python train.py --num_attention_heads=4 --head_dim=64 --intermediate_size=896 --attn_scale=0.125 --tie_word_embeddings=true --parallel_block=false --optimizer="muon_variant" --lr_mult_o=2.0 --warmup_steps=200 --schedule="wsd" --final_lr_fraction=0.05 --max_seq_len=256 --max_steps=8231
Each number is 128 + 32 x the weight over its row's rms, rounded and kept within 0 to 255. Layers, rows and columns count from 0. Numbers have three digits each. The size before them is the row's rms in percent of the matrix's.

# layer 5 MLP down, 256x896, rms 0.0817, rows 153-203, columns 512-639
099:140108079125138113108106065102104107176148099079136101156129131180086160124123193107130136187108098121151092104102146114091088128100162125134128183150193040179137148157170085200121141117164131140134164141155133139112202147121109148170121122093199170128120104146103167082100122117105128076117103084142166157134165094115121105142104162111149084114166168123216123115113128165175094096123
103:088108140121116132094170150058097164194180134167063188145165140142146115118098126158130116194123148193127132170114165202175087128174081068147151157163112136147105117157132121154137138156095119090174112185095105156066157123104113151119180141107146148146131122135114152088153135151082127122183138093139173080166037131159073080145155109077125158111163143095131099091163124071103070134140
099:150125134134146117128155163105144115122153149199147112127101162131161130100164171205104103141198120177169210072120102187143073092185167159081102129154125102100075101112172160137085144132109174109108152114148107192189090085102173152185122103134099141084141107134085115137070071115093120118126120089150201122132092137149174143133107096171080107116083143142134163127116184119134130161104
101:103176079154106138173174155124148149119144121066109120110118154088073117130158078145169081181085199111117151091147137116152112087148169148103100157130149137077102096144087162115127100096077157109062097140126100145192171213173153106088055106066089119115120145146111107137099173085172128112151122101166139182094097129107107108135140177101107090162151188179150137093162146138185136114124
094:076185142159097142159151210127147130103110063106125118121121129093106104108186193181050175104169160136068092133153080162171148145117159081139135108090163157138106081121125141157148061148161123176185104160137173076119137132131216088181160122103121124095151136145167107083153110095142137150115169147123131140101124172122144194135121106159117159112146166145073162103132131103170093187131
098:149086146140103111153115091169129065096117100127186140089157178115135138151152176106121124142123100080161122070125155104140104153193161188155105151125165203099162125119143145084128095132165097190064151154143148157065154166144115054110123118160099149172113055169151122174111081130114106136093097120120140155078050144114188178130081163145108171141114137177133063163120094117134145137157
096:131145173075163113133192139132220126169124164090070174066190168152167114137166194134207151120128121148142121145182099169087087134099108102150065113126145113065129117125126157131136105152097138136175104162144146125084139119142118068110117134105104144111124107139126124140083093091143128156255145135165099129148149121157130197091132094166127139135125159168140140139127126179171098090104
100:074076158199130157065119142104052184144136130151113133199123171121141091082100148137192106117131112129159116133120166164123181122123116116144152161153063110133094092153121090131140201107102077125128056137111079101182122097074108132091096163116126143135116102168127129125178103142034134119075164139128143096121148107120139151112113151154160093109117116139131140194111092093124113126099
104:139161113158134113140129079107143180177081108139160102183106132119211085186143123159107101136143157123134123102141126144174164214156153107102134148107164125134099097102171066131178148132124122098089135184123126080149143115135134122078117086092215103128130147084096126117113147101150148076139071120167163136113077153130098174096089135089120158119117142167144099153080141203085175140050
099:115158133088103105094108123112067080148148104128074149083104112122110161123163052101141170061171133129120146107123127149039217133061167125133097135231116095147109128179206121071107114081136127145155143116122109172134172113149136144101167176106066087118101093084159158167113076128192107180142152114127126105088137142095127096171111179135140106110153155171065116127133134083101128104162
095:185105101198121127143119178201140079127140160150078129157205119082107084110058167133151138101127127093112077072138059144136119045133191117113100132107117096134158098129088129200119142086110086140146127120112168173131097170159108095118123120158104133121137153139113112116138083146188121158161095131168115187170173074146126084129114151209123129174139130107125102064103130166144118176146
091:115115088137162152138137109054139106139053113108123104155169108127082164170157029082144188067043128181096121120136167155045117122114118134087161165151110111120078116120119123159136126108101116155136067100132146138119115146101118145172094121085071153128116117077128110164145087133096124106081118104113136107132126132118128101092112158170115110103060075124113130132138105126106144107113
100:144128204137123133156037135128113096128157099139121117013145131040154155146102106117155151066089113138095146070199141133176143175051121122151180108197100148117102142170138177144128129123108120109123089141160220130181140106136148108148122126160153124093113124161085150146147124124129097114113154103111102134089082119116158153144160140149110113078164126158153089129125171062103134103165
097:068119120157119100110132107151106066139111090136083082172146165109127131161105101138080085119194116122063129122135122119074177095152141215069186142129089106082167156135154102131105153138103145093183109091120098114145164128115163103127121154137146148135159098110119128149155086092146115113161107083091104075163071190163149071099137088088095054047118118090099138120161129153107107149142
101:147119135125096050089094103146140089131128103156131129160178114094122129175167134101129152162101153125093149110092120140120138064127089144121160111166116118121191128086136088196120133142131134128182099155192087151148106091111119081215142178164126190075126117112107153118100127149133154140155137102100097076175183165106146123121186111160113075146128125127161151120126146114191105150200
097:047144148104094149094169102138183012128140127162107120177141121123102111184118182177180093117164112140058159102148128101202152106174163136101092091125128061107085140113092147082125126130073160095197128154200130148083114143168086102140150159119114140102191120158147153138075144179190137147092150134098107131136105136078158139130105083150115147057136154098093123113142140083151122103076
095:076115104137147078123160078175123134105059125147154099164128143131157123137048217141120110161095113090147107154095139177115183184141160153153171096072157142173110119163075128130120117150145159104098174092121129117106038137154179102112194142146094134150133136061128098094099090160110178147124143129210156106142132165179171184110140116128129130112099110110140084151108134165145137144103
094:124120138179134141088151219125085152158144142116199116108174154112154154153104143092109065166122110118116178125098126111131107107089138119128109126092129156083128185116104116104144119153117108149161154125100089085186113108163110164117092128139152100059139144140148093090122114146180116093163111080105099131137157102172152147155147178104115121084064203112067099135121113148100132199140
102:138130170137151176082136124168158135084112128129150176212120131121098099177116216141226135144160118105104117113129186177116156118099081151140167112113143106132121157140121146181176164124111179099136117142117163133137169157116174144117154155153124130096117176112145086116108153132089111099113111124111117116137115168175145140135147132137129084133152127152095171136144093088143150141135
101:219147160099114085149176110115144149136099136106036167175192103131106120133145136147117128096097108122129159076050116134073145140090121179139108177130145172099166117087114093063145141111118154117140131065090140080142142121103193133107114098110160126121126166115167122118139120107121090151185139110131125034165134164163095085063122178207084119124124199109143135134203181125142134118061
097:094132137136122160146097233123157194139150149151161165092137111143123083127122118128160124163171154113154097103153134088127109095147094119099203142133090108141117156185108122119125105156122127168154188090049109111111164144151105156136124124158117098132128071039105098122112124083123146150099151141140164060172110144173144124140156168116115106170158116117092165156149107111129088175165
105:138136151101124083115088091123147087170152133098097139030092153181125156093149098147095129177088056150150138106162172160097190104155176124119129142126126152138119135120110076151141078134088145125170082128092110103197187071134127133159144111053140173119178107139124140125133156164083129113152153152126182122133164097097086156150152134105097152145097131122173150137180108126166110204159
100:205108183091089090150122093160110167111094122111101065185177128087125139123095083141154131117116117149164080139134140140133116109122124098114080103124114112088171069161065082142137116132178097065144148119090123081131172080148089135125085175153123127136131142135140128108146058125141115108095096140140093165107155123115114088142118164122158138170081127141155056139107138192112148122121
095:150144112154086184133107174139116160105119163139159134209210132145118122091136122066137163154101115155142140118127138138070091125136100154101212149122109138158207121140104104148163161116140234106121152133170152121154108177037146104139166146043127174134125137110130106101164123104092113142155133108159144133131137072125128136150191136138131150154130126057173124138104160136179092158109
101:104130183092109129125118041097142120019169160079123164155123121166108116088175113157128119143099126126123087158143130111130157151141082150148095139102112106148129130094135139095133132110157098172178157154112084162129185135107115106185079075134159136139139142154101124192106122106162068159099121119145123149120144105100115186140117164131107110122154129208150180066149095128147087097118
108:147154203113160153143117103145117185120134137145159082113122146089133105123093164114159130100097073132098113111080090092186071145053181141128148122185143078119126144145129146125127081121131088128084115022155106132126014103112118106086141097163098168160110143123141089163192055108134181173094184137103080130137072152120159054153099073084133067114121134055135151124140164154140123099136
093:062116151159153174052074077114129160125122089121079084106177121083102136060149155104079171150162103118146164104099087101160091174125112091122137107147070117151167173151125123062100121109143162143184144138091119139140112143151130123143117132134100114177073059121159125167130162107101119125091159135145153162145086159127142149096064098126114141140136104194172205124226108153107132115153
103:132097192115088111153105144187131134121144094158174125000165086100146123137138134163125084141140168124159098166122163165194148136069132129134145101121077072102143108104130120100099073117127170173188168157120177093074154121152134152127100075098124140142117122163143143129164167127135117141109166136119109119153180086096159073066083117091152113123178140116136167168088134113131092162102
096:159089131122079086128128073086114088146093124101078111100074081098163115116149181120169160143132101126162154138136107079155175141140119081124124151163140138123098100133161115104079124127138174108153044099135076112089141074131137094153125121109083115088141155104122118151099112112078123136136172143159094151159071160125069140106112074107101136147096145084115100061108174169160118162187
099:161045120192160115153139128121167169160112134103109077227160113134141112155133139133134117106126162173114184022149150139098105083066170194190169122096102112176146137112133099129124134158138176154123114153066101149108165122102073221120133150151173174122127140167128108117099156143131160140142140161107160163109146126165066037154176135126132127124229108121138126140094113113156126076130
101:085141134105113103114147153143136161105167098104165145134163131185134148154087176092187101074135120185109095095109145140068081134057103118138093078156079145101078121114068143091076110166106181162125091146157139154181094133104113108122157123127106110156109162158152115100173104104171147181118136129100137118180101102089073119121135151109127151120147136137072164162194095068164105118096
098:059089106155178146072094197055165127150154109129153087117112105120115120081107122119101109142129131109077093127140111143084063172147143108086122142149171099081118125138117184144143115106109168193113144101124109117104086120138160138172216076127119164152109139054163101114103155167118186174104138157129160116164140092172160125100130090109113150112098093130139152172142197146203116107161
105:075051170153111177109079125154162146119155136135153088063088163093126101154138076139096145075143121122104143113114124135109159121107116108134174111150108107135166194148142177076132133068146140117132131118217105098164095070160115123160117169072115121153095139090145117127130118141099126141181165106123079132163180100130105178172131140167109139150152136100144121098125152132102159118117
098:150144138172148080135109139107111125133102163128117101112152125113113163139122130077128046115117131107099078104115103136135059059187092163119149103149144164183119123154115212154161180097187128069176048077118104162082155169180086150166123114097110121094082130127130182132114144114114131143107158167129119111136163139184099139109086114067093151193159077141083140124083120094125146143161
102:123075088194170115117182128181110110173070107190129097062131120105103120106114152112100109092082117101079123165146129078142065075069104095139082106146124130144089172128165168163116200107130145104151081153118100158108084141104139123137164123179090117102125129115132097119117141151150164189130159160066145084174151149128120182139150134145119077080161115140088158165221183105101106094129
097:114121129151120140098157153071116180069211100108108122179088135142152152093152047157125107090095165129045126143101161172146143078126137133105152124040101137122142128180124168101138143094127164143164175166132201099117173140136123135134128131081161136126095173102128121168134172136118114157102141145129104172090154158113107121070165136153117190143099171132033173146151130132126180131103
105:195132105177035153128111111179123145172089146147139095178102057133192072130109110081149132125117120122154118173171086089121103039110133147110116147121088106131132110120162160042054142145117090102106086161085138081104143149121102093092083064086104076130121141147117114076155184129094131126096118125071151162168161115089124135130115158148104145134118081167130095105199159098096115050130
102:142134052149144174051080110165128158156101142143173107131119152058131106109120040152160119180164158158110156076064142099093100150132048127123161110084113184092166078184097132128152190090175166120087147146114176083160096125123149138111067104084158096144135107089112108117170161128117097121109090123124035166158080100136086106147111076181130102165116112119129129177117110156091074149105
091:152120101055134088061190089137143129185138095159126116164165119128129128147122153127134176081104092104097086134161099125115147120162145144135089152136090134183138093122102145152160125143205083109175070133097158174130071114164160120179134127094146165137071096114123142123121129194141131095098149135167121224134110111132116150156101105076118156115131173172079164161122115201182130122073
099:174147088126113147103113119130124099147110140175124103145156196132062109077165117151051148087116074146111198147077118120158103107172151161089160157165085178103120182149114140140123082127107130192064139127109102095090046102132128142159121163140173119163170127109134168122102163178095138098140114130141116138184179106168097112160094148141147109098117097128126097113200184108195114095140
102:123140148111148131177130075101073123147137138155115185143157084144135131095165099128163087121141135163130204152212174132186193095097137156120137111139192045105133132113162116125186107100133089110137108128163149143131104126133078117101096170044103161082161151115147187113110090083139141173086129095117150152115079145100138189134102097104157114123125193074098135098161126140123169144140
099:111116159135154128165150135161178186089109180136165070139094176144161137145135042164108087117116129144098117100109178086118059118126144081126183123121150125097078138179142112122137136120187130130127094068122108110084144122157146140101109089146176160051113104128140196125144063152148144097158160098129171099159094142095105074117143064121122158125120152111123143172068158120115132156149
100:181169101133126120133134110173103171098157184135182119083159116119105058134141176145065113085230109170206144118099128122160059080152122136123095120160071143106072174083128141098144108124140132154098091115153113175074089129185140100137150168179123090137124108101112030143132168169110107141127159146127093150152227114163160128120103115154133088144135143158130115231144114097157125119088
099:133160128171183174124139097147101103133097098095160193111192146097163109200135171134137102090121097181118150143152105081144156135131178114093139127083137096171152141135143115244160064153148103130129132116159133101113127141149132128099130156132169119186144133131147146154219083165122120125124130123107144110106122120141099144140171118160092123126072111079174122076200158118132195133196
101:108098086108087092142117122124108143169106085100161094123159158139125083115125130125114119176144079122180116138128122125105111128111146132151094085069173153087091126179144145074120079106086100190091135089125130159154110099118131136128069133137075140124100088113137105142131111138126146122158192109111113120121111122105082084126137140158114209189131111114083108149156148084114124108185
100:146114157159165129128099159165100073098143156111141141146171140115130164102122110166122100126109130164071135103078149113125078101147185125105134137134111194145113112144192112086125133138143121170092012147081090135234157073155077159108117192100163149074147182120147065151125107127130102091127118134126115126092151130135137116143088092116128157099144149103154110180048110169114177087163
099:060127139137090132151115162111107096100165097151119150119166141120124129128129133121189144168152116111142123087058163183162101116133103109104094091169138127098094075130079170135082147090128121075141070147074129112069203066173138134051083087104149120132108168136137132071109161179153098157102109179103133130089098142117147091124106137082080153180109137117118137173132124160116072080126
100:061179114118122128110116148126148110111106085089116106140121140152113125149156111135141089200142171108177149110139100089172108064120173128139085120137152165117158115163082073125125080108144105081142091152117106142092092117133105182105187102103054153075159037149127116137174116135129148135121161116146131107099126118147128160146127049106106146105127112133109104112209063120148161062148
106:079044078156104147123167135095136144107115137176094108140133114170154117099116127114118154066145130116077124159122179076130110181128137134152063150179111164151206189108106070146106154113077105143069206164124113115032119108142115126127115090148143122102108139140126106136126172152050109137116132131113104164123128159109121089128158107118144155125148128173109136177114086166172182102109
102:054126158113120096131139143144112072099089131076150143154150113169166151184197104144139162148195111088097111113109091169112138105163105071123144137177153202117116101110144128124097110121139078099161147149102114149174154147150125091158162144108106118039108105154139140145145170118203142140150114151105129136106121182085113192112160112096166148110107159137110177114174099103138107118122
095:112151132157102117139160125104152153049124096110092149127128119157091149100064179064134158095171094132125148155107159154120151139087163174128136116104089146132157149144160104140125109103188137180102119133175143072109156152131173130143155090097116084132065120142169080119097139185125169202137109191173120096125151175117114114125128108137154146093166129093110142110064085104100187149148